config = dict(
    d_model=96,
    norm_place='pre',
    positions='rope',
    attn_scale=0.177,
    init_std_up=0.056,
    lr=0.00297,
    beta1=0.9,
    warmup_steps=515,
    decay_shape='exp',
    seq_len=256,
    steps=6501,
    dataset='wikipedia_en',
)
Each number is 50 + 15 x the weight over the matrix's rms, rounded and kept within 0 to 99. Layers, rows and columns count from 0.

# o: layer 6 attention output (transposed), 96x96, rms 0.0984, rows 12-29,44-61,75-92, columns 0-95
# v: layer 6 attention value, 32x96, rms 0.0992, rows 12-29, columns 0-95
o75:56 54 44 34 66 80 61 35 70 70 28 41 57 48 28 35 76 45 80 43 45 56 60 33 62 41 42 70 32 36 45 46 35 32 41 47 16 58 46 25 59 72 83 48 76 82 53 57 46 62 43 54 40 55 65 55 65 48 56 49 00 75 48 51 61 33 09 47 67 59 51 48 44 38 41 67 34 79 36 37 25 37 43 53 42 00 51 28 57 60 76 57 52 61 45 48
v12:48 50 47 51 37 55 77 66 29 55 55 36 60 74 64 57 34 40 60 42 55 07 47 56 37 94 35 60 61 44 70 64 69 59 59 60 27 32 39 54 37 76 57 56 59 47 50 54 56 22 63 21 60 73 09 50 63 55 50 47 52 80 54 30 53 57 55 44 47 22 34 55 54 54 46 47 64 50 55 51 51 40 69 37 61 33 67 45 35 23 68 38 41 59 74 55
o12:56 52 66 46 70 38 48 45 45 70 65 64 61 78 36 57 48 52 83 38 39 65 47 61 49 51 48 50 35 42 42 44 55 58 25 41 44 16 61 91 56 48 57 48 34 58 83 51 38 49 58 49 54 69 34 46 38 57 30 27 70 47 53 55 63 40 46 45 56 40 28 26 49 38 39 53 52 69 32 58 50 47 67 51 66 72 49 62 40 28 72 61 14 69 55 63
o44:24 78 25 66 22 57 80 55 37 32 64 26 39 45 46 47 54 29 65 29 26 45 35 50 76 58 69 61 40 42 51 11 38 00 59 51 66 29 32 68 63 26 40 41 33 26 54 66 50 65 59 36 60 63 69 75 36 63 74 40 52 37 46 43 59 78 47 73 41 28 47 58 43 73 62 49 49 64 77 52 50 54 62 76 34 51 50 51 44 48 68 53 83 66 53 48
o76:52 41 34 49 47 69 73 31 41 59 40 33 41 34 46 46 79 64 41 46 45 60 58 44 56 61 67 55 65 48 32 32 26 32 56 47 53 45 57 49 77 34 49 84 19 37 52 44 58 61 50 44 42 38 68 46 80 44 29 68 69 55 41 53 58 74 53 45 39 63 50 43 49 41 34 52 58 60 93 53 59 39 41 52 31 31 45 49 46 55 54 59 54 47 34 50
v13:71 32 48 62 39 23 33 43 60 49 35 55 74 51 73 47 33 61 72 33 43 25 56 50 67 38 31 28 52 48 33 53 37 75 54 39 74 69 55 43 49 48 47 38 49 38 56 43 52 62 62 41 55 72 44 51 52 63 56 45 72 50 23 26 41 52 44 43 45 54 25 40 58 61 46 70 56 44 52 84 36 54 30 40 59 30 57 44 53 65 61 40 34 46 61 37
o13:52 46 45 50 64 27 42 70 69 09 25 77 78 39 32 32 29 75 37 35 37 53 42 46 61 54 63 44 50 68 64 63 54 56 66 47 26 51 35 52 36 47 45 66 72 54 32 49 61 62 45 20 60 72 54 34 31 38 38 58 67 61 61 69 40 65 50 68 30 57 60 47 49 63 46 57 37 49 53 64 48 76 45 63 61 54 31 49 58 52 56 68 55 60 44 27
o45:80 46 23 65 30 47 22 32 61 58 84 38 47 39 49 62 31 50 45 71 40 44 45 58 48 51 51 38 78 58 24 50 44 33 56 61 88 45 20 66 51 42 67 55 54 33 54 37 60 67 38 72 61 51 16 59 24 56 68 60 67 40 47 67 45 79 60 51 55 38 57 50 50 50 46 40 42 36 56 72 23 68 61 71 49 42 38 31 45 58 53 23 79 41 65 39
o77:33 50 21 38 58 69 35 62 54 41 69 20 63 48 35 82 53 50 52 71 34 51 54 64 28 37 39 49 38 45 47 38 51 43 48 60 32 49 47 46 56 49 49 52 60 40 53 69 71 51 59 90 43 34 50 48 42 54 70 62 48 47 61 52 75 53 59 75 44 39 43 51 67 56 62 52 49 59 35 34 63 40 66 36 57 56 46 49 39 58 41 37 32 52 45 64
v14:67 63 67 74 51 59 34 48 63 47 51 39 67 41 67 54 57 58 36 53 46 69 67 56 59 42 34 20 48 51 37 27 37 53 71 20 61 68 48 58 62 59 54 47 63 68 56 60 60 54 64 45 23 25 48 61 34 44 31 47 52 31 35 41 64 56 57 44 28 55 65 60 46 56 00 38 58 50 55 37 61 40 30 53 55 69 55 56 53 46 59 39 46 35 30 43
o14:49 56 63 49 39 49 44 64 50 50 45 31 51 49 48 38 42 76 31 54 61 49 41 51 64 78 48 49 99 45 39 81 49 39 52 08 54 91 65 29 45 44 41 56 44 43 21 49 47 38 42 69 46 33 32 65 69 39 32 50 21 55 48 51 62 52 31 73 48 58 50 52 34 47 56 51 42 43 72 46 42 39 28 16 39 70 61 42 58 56 49 44 74 13 62 38
o46:49 37 56 49 43 50 56 37 49 39 56 64 70 46 05 45 55 53 50 63 66 60 35 41 72 32 35 48 50 35 52 54 71 63 25 45 60 64 40 58 41 53 31 48 50 42 57 43 61 38 30 45 51 64 44 46 40 43 31 63 58 44 51 58 91 79 35 34 40 32 56 47 75 54 19 32 49 46 61 52 43 39 52 34 53 49 57 54 55 53 37 50 28 53 61 31
o78:00 63 21 44 57 62 68 65 41 64 38 44 44 61 63 27 41 43 56 49 54 13 43 35 23 61 64 59 42 24 55 37 70 38 26 53 32 48 56 56 41 61 57 34 22 54 64 57 13 44 50 37 41 63 40 40 48 49 60 33 57 55 69 39 36 47 41 35 62 30 46 38 46 52 56 45 51 39 29 58 45 25 59 32 63 40 55 48 20 38 53 82 66 62 56 43
v15:39 79 55 54 30 22 53 62 60 47 76 46 66 45 77 71 54 19 57 57 54 44 58 40 64 29 45 47 58 82 62 36 52 07 60 86 66 50 27 42 49 42 60 52 40 61 38 54 48 64 72 59 34 60 40 37 30 61 34 42 46 51 34 25 37 85 49 66 79 46 52 44 42 31 34 37 63 51 30 50 66 38 84 38 74 53 62 49 59 52 23 45 33 56 69 62
o15:12 50 50 35 62 35 58 56 59 77 60 43 55 82 54 39 49 67 49 48 59 40 55 46 56 51 72 73 65 21 46 62 83 39 42 22 32 53 40 64 67 32 33 64 47 30 72 77 44 57 54 58 52 31 56 78 35 66 45 21 41 50 64 62 66 66 48 61 29 52 38 17 71 54 56 66 41 59 31 23 56 53 73 55 94 55 71 54 36 31 48 59 75 62 42 76
o47:52 51 39 62 52 19 72 69 36 47 69 58 70 29 09 62 39 70 32 45 41 46 43 33 81 45 42 47 52 40 56 33 48 53 35 40 57 57 58 65 71 47 64 40 64 36 56 33 51 48 38 42 54 73 39 70 43 33 41 55 71 46 47 42 94 63 41 63 56 57 62 26 78 60 21 55 36 43 46 35 31 66 30 46 53 39 58 44 57 35 32 78 19 54 46 42
o79:63 29 52 71 54 43 55 54 29 21 38 38 13 28 44 57 86 52 21 60 46 53 66 54 71 70 39 41 53 61 16 45 28 52 64 36 66 80 52 55 58 42 74 82 60 42 71 51 52 20 32 30 30 63 48 61 58 33 41 65 67 46 26 72 87 37 63 62 57 60 38 83 41 60 49 34 52 47 73 59 55 44 44 34 30 75 46 67 61 34 33 55 27 53 37 40
v16:54 82 32 34 31 53 54 64 29 71 40 47 18 61 64 53 78 18 44 49 27 62 68 39 44 35 49 29 53 85 32 42 40 52 63 57 57 56 57 54 82 65 55 50 38 50 25 65 54 38 64 49 57 53 50 46 61 45 60 34 29 76 54 50 46 69 40 46 33 67 72 46 29 59 49 22 40 22 54 55 19 60 49 53 57 67 44 55 46 46 54 47 56 35 62 50
o16:54 64 54 47 56 28 57 86 42 49 47 72 55 40 38 46 35 66 39 39 58 47 46 48 26 46 47 33 38 64 66 27 33 74 52 42 69 54 73 37 40 53 45 64 55 37 38 79 27 51 53 85 77 75 33 41 43 54 53 73 31 57 68 44 34 51 21 42 52 31 71 54 35 41 32 54 42 30 48 54 73 75 21 75 22 48 30 32 21 38 61 63 74 50 56 82
o48:24 73 41 29 64 32 70 54 33 69 54 64 65 51 33 49 35 62 61 43 41 54 55 39 60 29 53 57 43 54 39 50 53 07 24 38 59 36 25 52 53 37 31 59 49 45 52 35 33 55 53 26 62 54 47 48 53 41 51 37 70 91 81 60 95 50 40 64 26 57 49 51 60 65 35 64 43 54 41 29 63 70 62 59 31 38 63 56 39 44 58 48 44 62 51 58
o80:74 35 50 45 61 41 56 50 55 52 54 74 57 22 13 46 37 50 37 54 35 62 30 57 73 54 52 64 66 60 48 51 32 38 54 34 48 39 62 47 51 57 46 57 55 57 47 26 52 71 22 55 34 59 57 72 46 29 34 57 82 35 54 84 70 48 72 69 49 57 43 55 63 34 65 58 76 50 49 72 72 49 45 34 71 66 54 41 48 39 28 28 31 67 47 26
v17:36 57 60 38 56 42 62 66 73 55 46 67 72 35 48 39 43 42 36 63 47 57 49 32 51 90 23 39 52 60 38 76 69 61 40 29 44 59 38 57 67 29 60 46 48 56 53 65 33 77 27 66 51 59 34 66 77 51 54 66 72 57 65 67 63 29 44 29 45 50 45 65 48 74 45 34 35 53 77 61 47 19 57 07 69 46 70 44 60 43 37 78 51 61 20 58
o17:56 54 66 34 41 53 51 57 34 30 55 52 59 36 45 66 41 39 68 53 45 50 68 44 58 47 45 49 33 73 40 43 68 61 13 56 64 46 37 47 42 58 53 55 34 23 64 29 55 50 30 81 51 62 41 38 62 38 52 59 51 58 52 23 74 81 50 65 65 59 52 62 48 45 57 44 41 51 38 31 46 17 39 40 21 68 44 67 50 38 62 51 50 65 58 53
o49:44 41 56 45 34 89 38 73 42 39 36 65 50 13 75 41 50 41 45 32 58 28 65 20 24 74 72 38 45 65 80 59 60 38 68 55 60 46 56 63 57 56 56 30 22 67 57 83 51 53 41 18 37 33 38 54 48 28 45 57 43 32 57 40 36 24 76 49 67 58 31 44 52 54 47 23 22 44 56 36 57 46 59 42 48 70 58 66 53 36 35 50 56 57 55 64
o81:55 65 29 44 29 39 52 58 60 80 42 29 49 67 77 39 24 61 35 31 39 38 72 38 47 32 47 74 57 43 84 53 62 35 49 66 60 51 53 45 50 41 53 39 35 48 35 62 47 40 54 23 24 77 52 43 50 46 65 55 59 00 76 38 12 50 40 15 53 54 56 39 59 38 38 60 28 34 57 55 29 73 52 53 75 28 67 59 56 73 60 70 25 66 55 43
v18:49 56 33 56 36 44 41 43 63 41 77 46 85 39 54 53 70 48 25 54 37 53 55 48 59 43 39 18 68 56 39 05 56 65 49 73 58 56 47 22 61 60 48 46 25 36 55 58 51 62 52 18 55 37 70 58 59 48 67 63 39 43 63 67 32 55 50 22 75 59 76 78 65 45 37 43 30 58 35 73 39 40 49 31 61 53 58 51 23 74 44 45 77 35 75 54
o18:48 57 55 41 58 46 32 84 62 49 65 36 88 43 39 25 38 46 10 52 39 54 55 57 51 51 57 53 84 70 63 55 30 56 51 60 35 48 66 19 52 61 47 61 49 51 24 53 61 68 65 21 59 53 29 70 42 33 56 88 44 60 63 67 45 62 43 60 51 27 77 56 30 47 61 46 50 51 42 48 44 79 52 56 39 54 56 08 47 48 73 60 73 13 48 54
o50:58 34 46 55 44 35 43 79 51 32 38 49 81 60 53 24 50 33 70 56 58 43 72 47 49 55 36 52 90 36 54 65 43 52 42 75 60 51 38 71 39 33 61 51 45 37 26 18 52 56 51 38 51 45 39 38 52 08 42 49 60 57 71 73 48 35 40 42 45 42 33 43 67 46 44 55 30 42 33 48 47 69 65 55 26 56 20 28 68 40 44 46 41 51 74 47
o82:45 61 36 59 57 61 40 29 45 48 53 85 50 44 20 65 72 34 47 41 54 64 45 66 70 66 26 53 58 46 49 75 41 60 58 30 47 66 26 59 34 49 56 41 56 78 53 48 58 38 37 52 42 52 43 66 38 40 52 58 49 37 66 83 68 41 73 87 32 48 23 36 63 37 56 49 56 47 34 40 64 80 55 44 39 44 29 68 57 24 31 62 20 74 50 28
v19:59 61 43 50 86 40 55 33 70 51 44 28 34 69 27 46 77 37 57 57 33 77 55 58 63 28 54 21 60 22 43 45 52 59 67 30 51 34 28 24 56 24 52 67 43 60 44 37 52 25 61 46 63 63 40 72 49 55 51 09 38 27 16 28 54 37 55 61 55 70 74 82 39 81 27 20 60 40 39 43 47 12 47 58 69 52 72 39 50 40 59 65 81 56 45 60
o19:46 51 47 57 58 41 65 72 60 43 48 76 53 49 55 35 42 63 56 33 29 48 51 49 52 40 35 31 42 40 53 58 68 49 58 41 58 42 72 19 34 73 55 59 59 44 72 53 21 47 62 66 55 50 71 28 63 62 47 76 44 49 40 63 82 64 30 59 77 37 69 42 40 33 40 42 49 36 51 54 60 70 43 49 34 40 36 58 62 45 45 84 69 76 57 79
o51:39 40 89 55 32 49 55 49 53 25 61 75 85 58 12 42 49 38 63 35 51 23 50 17 73 35 31 58 31 43 39 41 67 23 31 52 51 65 56 66 53 38 26 54 68 46 77 52 70 46 67 24 52 72 53 44 28 35 44 49 57 47 61 32 69 28 63 54 61 72 36 40 29 36 33 64 33 56 38 35 58 61 59 50 55 45 38 76 62 65 76 44 43 57 61 27
o83:23 57 82 47 21 55 65 37 31 52 50 47 37 75 81 50 13 22 64 62 79 48 53 55 55 21 51 88 47 52 49 35 39 57 49 44 17 62 64 74 45 27 58 56 51 53 33 69 59 69 49 38 50 31 60 33 49 50 46 43 98 56 86 35 34 29 56 30 60 54 43 31 63 51 56 70 28 79 21 51 42 38 36 30 72 21 83 32 29 63 39 44 53 54 66 45
v20:20 40 37 82 68 66 51 45 56 55 55 22 70 63 61 49 45 68 44 42 70 74 48 46 27 37 54 37 36 47 51 48 61 55 48 67 61 67 66 40 61 55 65 16 58 51 53 48 41 52 48 57 52 65 46 33 47 45 40 67 45 56 39 39 56 35 63 79 71 65 34 74 68 47 85 47 40 61 49 71 29 57 52 56 18 25 58 50 35 27 69 44 76 54 14 54
o20:69 63 70 53 57 40 48 60 57 33 34 72 35 44 46 50 63 33 37 67 56 64 27 38 48 50 29 37 45 33 63 49 41 45 30 61 57 46 71 35 61 68 67 31 51 44 39 33 54 44 60 70 52 63 42 29 57 44 53 52 44 56 62 62 62 61 40 29 73 60 36 57 45 38 67 52 70 59 39 44 13 72 51 44 38 47 26 66 63 30 34 42 68 58 52 41
o52:52 66 56 49 64 82 39 55 40 55 67 48 59 54 69 48 44 40 75 45 61 54 35 37 50 58 31 40 53 32 37 31 78 50 58 47 34 48 68 72 84 37 31 45 43 71 58 37 63 77 46 44 28 65 26 51 47 39 35 43 42 25 41 68 27 61 46 61 67 27 62 22 33 62 66 45 63 34 58 48 49 19 49 60 51 70 25 53 24 39 43 42 55 67 28 54
o84:54 52 66 57 42 57 60 21 53 49 53 35 68 46 66 72 51 51 67 39 40 54 11 44 64 36 39 92 29 36 15 39 25 55 36 46 49 36 44 54 35 82 63 68 70 66 43 65 46 70 60 45 46 39 58 36 42 84 41 56 29 48 52 34 31 62 48 62 40 40 74 44 52 29 19 61 41 56 51 32 30 11 52 56 55 38 49 32 40 65 66 84 43 56 48 69
v21:52 58 53 55 46 57 47 33 53 62 63 25 43 48 60 44 40 61 59 41 73 54 52 56 59 47 61 47 51 75 84 50 65 63 43 38 60 59 59 32 69 49 53 61 54 89 69 57 69 74 39 50 57 40 51 32 48 69 40 60 73 38 37 76 68 31 56 55 38 57 48 58 75 59 70 21 60 23 48 74 55 56 35 66 60 35 62 45 66 58 38 42 38 30 51 50
o21:67 52 65 45 48 29 56 47 57 51 41 62 45 74 28 40 41 68 50 63 70 50 41 34 74 50 43 65 49 50 50 57 53 29 13 52 40 82 67 24 50 66 47 55 53 42 50 36 48 32 47 78 69 55 14 40 58 65 52 42 20 50 34 46 71 64 35 53 58 54 47 42 48 27 58 46 53 36 41 53 46 47 44 29 20 62 37 66 69 44 66 35 59 31 45 49
o53:57 59 31 44 56 75 74 45 37 69 92 44 63 48 28 33 48 53 36 62 77 59 24 18 43 58 71 56 43 35 53 42 81 50 44 52 43 66 47 47 53 49 11 43 44 67 53 58 42 53 57 53 44 46 35 40 47 48 30 54 24 54 43 62 70 44 38 37 30 29 52 49 58 60 59 21 64 41 72 12 58 36 30 47 74 64 50 48 31 49 65 33 45 54 69 68
o85:40 43 55 47 55 60 43 61 41 52 50 33 76 43 70 61 47 49 29 58 29 12 51 40 05 38 52 41 64 44 15 60 57 44 50 68 39 31 42 61 36 67 32 69 40 43 40 54 40 38 60 43 41 65 46 52 74 59 74 26 61 43 66 29 25 51 65 49 31 72 57 34 41 54 50 40 38 46 54 34 58 28 74 51 61 57 45 65 41 41 61 60 48 54 58 46
v22:71 61 37 45 51 53 73 74 50 49 47 55 15 28 58 39 52 66 61 61 52 23 59 77 56 34 19 38 33 28 58 70 55 45 47 42 33 47 39 53 61 47 24 70 63 40 46 26 34 59 51 49 66 65 51 42 33 58 47 44 32 35 61 59 48 30 38 41 29 45 71 63 53 22 25 31 75 60 70 51 41 30 47 61 40 51 60 54 21 25 58 53 63 46 61 65
o22:50 42 48 59 48 26 78 42 37 53 55 73 50 19 72 41 61 47 47 41 30 51 41 51 47 22 25 39 64 54 55 45 54 36 39 49 60 52 47 52 43 54 71 47 53 68 61 54 56 48 58 47 46 45 77 44 62 53 46 60 41 50 28 50 12 37 39 58 51 31 67 63 61 48 28 54 64 58 65 67 69 62 58 34 75 56 24 49 27 71 22 64 22 67 45 90
o54:43 55 70 55 14 56 45 48 86 24 45 63 88 56 34 59 80 36 45 24 56 39 65 25 76 41 66 42 47 65 32 37 30 33 41 34 57 52 44 33 49 65 45 65 25 45 47 50 70 63 50 52 39 27 54 35 59 50 56 40 47 44 61 31 37 35 51 38 63 47 45 54 46 30 65 56 43 41 35 48 55 55 62 39 41 74 54 57 42 39 67 62 65 59 57 74
o86:67 32 57 30 26 71 54 55 51 45 35 48 42 79 63 40 64 49 69 30 61 74 40 48 55 47 54 22 45 64 65 66 46 31 52 41 29 64 50 55 65 69 50 39 27 46 68 67 42 82 36 60 40 51 35 61 49 45 32 35 34 68 59 48 57 55 44 52 49 51 64 53 41 43 71 43 11 87 42 22 26 57 53 52 41 30 70 54 63 40 54 33 60 42 47 20
v23:34 84 59 56 23 58 51 61 44 33 37 61 24 59 53 66 87 44 61 50 46 30 64 18 27 58 61 44 71 56 30 21 31 48 24 48 63 60 44 60 63 50 26 45 68 35 34 23 21 64 54 43 59 31 38 58 62 43 51 31 38 43 63 43 47 51 59 62 76 47 64 40 29 39 30 43 27 56 33 39 50 61 48 48 69 57 42 37 33 71 71 68 49 74 37 44
o23:15 70 52 56 53 57 40 54 44 61 55 22 54 34 61 41 61 46 60 46 61 26 55 79 48 63 50 57 51 51 54 57 47 68 69 15 41 41 47 66 36 50 29 47 73 47 43 75 44 72 57 54 44 46 52 54 58 65 61 64 45 26 49 53 25 62 62 42 30 40 64 22 64 72 65 47 37 40 75 45 48 28 30 55 63 25 83 35 23 41 38 64 43 35 54 59
o55:55 46 40 55 45 38 44 55 69 52 15 65 71 51 44 43 42 59 66 56 08 61 72 59 20 37 39 44 56 45 49 56 61 75 58 55 47 58 68 39 65 55 61 59 44 57 38 42 38 55 26 29 57 60 78 63 81 53 51 32 68 71 77 70 75 52 53 47 52 86 37 49 55 42 24 78 41 52 27 47 44 76 50 50 46 39 54 29 78 65 29 49 46 59 39 40
o87:66 39 34 49 64 34 71 36 67 36 37 85 56 41 54 79 62 37 67 71 50 56 66 43 63 38 58 38 29 50 66 31 55 14 56 48 48 58 48 53 60 41 49 60 17 61 49 40 78 17 54 51 62 72 76 27 44 53 46 81 50 57 52 51 81 43 57 59 45 77 29 60 56 55 71 55 55 50 22 74 56 70 68 63 32 72 29 54 48 51 54 53 56 34 53 22
v24:44 36 71 44 73 82 72 72 62 50 48 79 43 44 39 40 76 17 53 60 80 66 62 61 71 60 24 68 16 59 37 32 19 34 38 52 46 29 40 56 37 40 38 31 64 54 56 26 33 26 60 44 46 64 53 30 52 70 39 52 65 39 48 56 47 61 62 70 45 51 64 52 60 49 47 66 74 42 63 75 15 44 48 33 75 51 52 40 50 57 25 53 64 45 67 44
o24:33 57 58 49 58 52 72 33 70 46 48 43 55 59 50 52 54 45 57 59 83 57 34 34 67 55 66 53 58 32 23 46 49 31 69 44 22 53 53 67 42 53 34 59 78 51 32 28 26 55 51 38 54 53 71 45 53 54 41 20 40 51 31 41 26 42 34 30 33 60 42 64 63 51 83 18 51 34 75 47 31 42 62 72 80 42 49 42 57 71 56 33 46 48 60 66
o56:58 47 79 65 34 40 37 32 67 42 49 59 34 53 51 78 40 36 47 35 36 61 67 70 67 38 57 49 72 62 36 45 79 38 37 48 31 64 81 41 53 74 70 39 54 64 59 61 54 60 47 62 26 41 53 34 45 50 44 66 68 28 51 36 49 55 44 38 68 44 50 95 81 30 41 67 49 36 64 56 52 54 30 42 88 31 49 51 72 67 58 46 47 43 76 42
o88:51 33 59 14 41 31 34 39 47 36 17 22 55 52 67 39 35 79 45 58 53 56 70 62 61 50 70 40 47 71 83 57 63 63 50 47 79 57 32 52 48 67 71 53 46 30 56 64 65 51 42 39 60 73 51 30 79 52 39 63 67 48 87 55 77 46 45 47 52 46 29 49 48 55 50 59 37 34 44 53 75 59 85 30 51 52 15 84 64 60 31 44 45 19 36 45
v25:52 42 51 52 69 53 62 43 62 61 75 80 67 43 51 70 47 61 30 82 60 52 59 58 50 59 44 66 28 52 55 47 22 76 21 62 30 25 67 54 38 51 63 85 62 77 48 62 48 45 62 38 37 52 54 16 46 30 73 50 44 75 34 43 61 41 60 70 47 50 44 29 29 62 54 60 72 67 51 65 42 45 51 25 57 61 47 49 55 59 37 31 34 56 55 25
o25:31 21 83 50 43 69 63 30 57 58 45 33 76 61 71 49 43 41 27 43 62 37 36 65 55 48 74 43 57 40 49 59 31 54 41 58 42 52 62 59 73 36 09 51 42 52 32 33 36 62 61 48 27 28 64 53 57 45 52 13 35 43 61 52 57 39 79 37 48 62 40 49 39 55 82 24 52 33 74 68 19 34 49 63 49 35 70 33 52 49 74 58 45 50 59 35
o57:42 79 58 52 47 31 61 18 32 76 64 39 14 48 47 71 63 29 34 51 48 45 17 56 67 35 38 41 87 47 41 44 57 52 57 42 45 52 19 42 69 68 46 39 50 56 51 71 24 43 63 53 68 42 69 44 35 46 47 67 41 16 57 59 55 55 60 72 40 31 69 99 46 41 49 37 64 55 65 81 26 41 38 43 43 63 72 65 43 68 42 27 73 72 63 61
o89:39 67 55 58 71 27 59 63 47 62 42 35 67 42 41 23 48 49 48 47 49 58 29 43 69 45 38 49 68 63 59 55 50 57 62 54 43 42 69 43 46 49 64 52 46 38 49 24 41 37 53 36 44 43 52 59 42 64 68 71 79 27 39 43 46 59 63 56 52 27 72 47 38 34 34 49 65 47 65 38 41 43 46 35 57 42 35 59 44 73 05 49 43 54 40 82
v26:46 56 49 40 30 46 22 66 59 37 52 50 37 75 44 49 86 53 25 49 55 57 34 39 60 66 32 49 55 50 49 42 58 71 58 37 41 56 54 29 74 56 47 23 13 43 59 47 51 39 37 38 46 44 42 50 40 58 44 45 36 67 25 43 41 60 46 60 32 47 36 40 57 76 41 65 31 49 67 73 39 75 69 21 46 35 66 63 31 43 63 64 41 60 75 80
o26:50 44 61 39 43 47 41 53 56 12 65 53 55 25 44 53 37 39 39 67 15 41 55 52 40 44 47 40 69 55 55 46 72 67 67 63 48 44 55 64 41 40 45 58 35 35 56 74 69 71 58 39 49 66 41 47 47 40 23 64 52 68 73 37 26 48 44 58 47 46 59 57 44 70 39 51 44 53 44 42 35 81 59 67 25 56 30 64 58 42 33 60 58 86 63 49
o58:56 38 49 82 38 39 25 78 37 41 55 48 67 40 64 12 38 37 81 60 40 35 50 64 14 62 48 29 43 37 42 51 23 45 68 92 46 62 40 80 43 46 53 47 39 68 28 27 43 74 41 68 54 44 15 45 42 35 40 64 99 78 79 41 40 37 33 43 18 46 57 57 42 52 55 48 49 41 56 77 49 42 67 55 49 41 51 30 67 47 56 47 49 71 47 43
o90:62 54 44 67 55 66 40 50 52 44 49 50 68 52 30 53 59 55 66 59 40 52 52 75 77 56 53 52 41 49 58 47 12 89 39 47 75 59 30 56 46 55 45 39 78 46 46 46 65 51 39 35 75 48 54 53 45 31 31 48 66 55 48 62 94 62 60 72 45 62 47 55 63 28 23 41 60 49 59 51 75 59 42 54 61 76 43 58 62 37 43 58 41 35 20 46
v27:40 45 80 42 48 22 72 46 44 64 56 43 59 46 35 40 52 36 80 81 10 55 72 46 58 27 64 56 41 59 65 50 43 59 65 33 42 35 39 67 60 35 48 44 61 39 52 52 49 49 61 56 32 71 53 48 62 54 69 44 39 81 49 59 48 55 56 80 50 46 38 60 49 40 50 31 65 17 29 22 19 54 52 51 58 57 64 57 39 54 45 27 57 62 44 91
o27:47 52 56 55 49 33 52 45 55 42 39 91 35 56 50 62 49 53 72 45 55 49 51 46 47 56 56 39 34 23 32 37 55 64 37 51 63 50 40 43 61 59 59 40 52 10 81 62 66 48 49 53 61 56 49 29 56 65 60 39 56 54 49 57 40 70 23 48 67 41 43 39 75 49 48 36 43 50 36 36 45 72 66 86 64 54 51 61 49 27 49 50 60 99 64 66
o59:17 60 54 38 43 49 64 37 45 55 62 66 43 64 26 63 78 68 52 51 56 36 52 21 70 25 26 58 39 64 39 53 44 42 39 44 59 52 41 45 62 67 29 54 42 39 68 61 61 36 79 54 41 78 25 40 45 62 80 37 58 58 33 46 35 51 73 49 60 63 55 64 70 43 58 47 28 37 39 40 39 55 71 66 42 43 63 77 66 61 62 61 43 79 55 63
o91:43 41 51 34 34 65 53 28 45 73 46 16 32 49 63 36 26 38 33 43 42 53 11 35 54 58 14 83 70 65 61 47 66 36 46 50 50 37 55 39 57 69 52 88 63 75 25 49 26 73 49 46 61 44 64 75 58 34 47 62 58 51 26 71 28 57 64 29 65 63 59 56 45 62 25 85 58 59 62 60 41 22 62 09 49 46 66 45 63 66 56 48 36 33 54 72
v28:75 30 51 78 56 52 60 28 49 48 56 42 74 49 55 24 52 52 10 37 46 55 49 56 49 56 27 60 82 32 65 51 45 67 56 56 23 56 42 33 40 42 53 59 33 62 65 50 58 42 33 61 46 64 37 71 59 53 37 59 62 27 36 44 51 73 38 30 55 64 55 52 38 45 36 42 54 68 61 52 57 28 62 38 47 60 35 48 50 63 45 45 45 52 24 44
o28:79 25 25 42 43 52 58 61 38 53 47 36 67 62 46 40 42 33 49 45 28 61 52 57 63 41 32 49 45 57 68 44 68 37 33 73 47 53 62 37 58 52 69 69 37 38 29 32 56 19 49 19 24 52 51 63 60 13 56 44 64 76 40 55 70 70 41 67 74 56 71 42 41 48 38 59 47 74 48 46 29 54 39 33 33 64 50 49 55 37 60 62 61 66 28 35
o60:47 41 52 69 36 50 52 55 48 25 53 44 58 50 39 41 56 35 38 49 63 60 49 63 92 66 50 61 79 69 72 57 45 44 61 77 55 59 51 78 36 40 65 34 39 41 66 63 67 47 21 38 51 64 50 49 45 29 48 70 30 19 46 41 57 66 39 43 60 35 49 53 35 29 56 38 50 71 38 45 31 35 65 26 47 52 49 64 52 40 33 52 61 43 43 34
o92:00 74 55 70 65 72 55 66 54 56 31 51 35 74 67 51 68 61 63 38 61 36 66 60 54 48 50 57 53 44 48 64 34 68 64 60 43 53 46 53 56 52 72 10 43 48 60 65 39 67 44 52 50 53 32 42 53 65 59 44 51 59 82 41 37 33 33 41 53 43 36 45 38 55 50 54 41 47 41 32 49 40 30 64 59 34 48 57 23 38 74 65 42 70 45 64
v29:48 58 40 33 49 99 45 70 36 48 66 84 62 49 68 45 74 66 38 72 69 35 54 24 43 21 62 66 49 68 58 41 58 55 27 49 72 68 43 35 50 49 42 31 26 32 49 36 74 66 43 52 68 47 40 29 12 62 48 45 50 79 29 70 50 45 24 48 46 56 72 41 54 72 43 29 50 82 56 80 36 45 36 57 69 56 55 45 58 46 10 46 61 34 69 47
o29:29 45 59 42 54 53 71 57 51 40 50 52 77 39 44 32 43 65 42 56 69 21 53 55 54 56 42 50 63 71 38 64 53 43 56 57 32 84 58 40 48 38 36 75 39 55 43 52 48 51 45 81 62 25 51 47 41 56 36 56 13 55 55 50 26 54 36 57 38 69 80 59 60 49 47 52 49 41 55 28 65 48 23 70 48 43 45 22 31 83 57 39 52 09 40 77
o61:57 62 34 66 42 77 52 32 56 55 46 70 63 39 43 49 14 38 64 69 50 49 68 52 51 80 42 35 54 24 35 57 56 50 66 63 05 66 51 49 50 47 64 66 29 63 29 57 36 82 48 33 52 38 59 40 48 35 19 63 26 63 86 30 89 23 44 27 14 58 77 72 46 54 52 36 68 62 79 20 58 36 23 45 51 71 65 28 45 57 49 07 65 53 52 46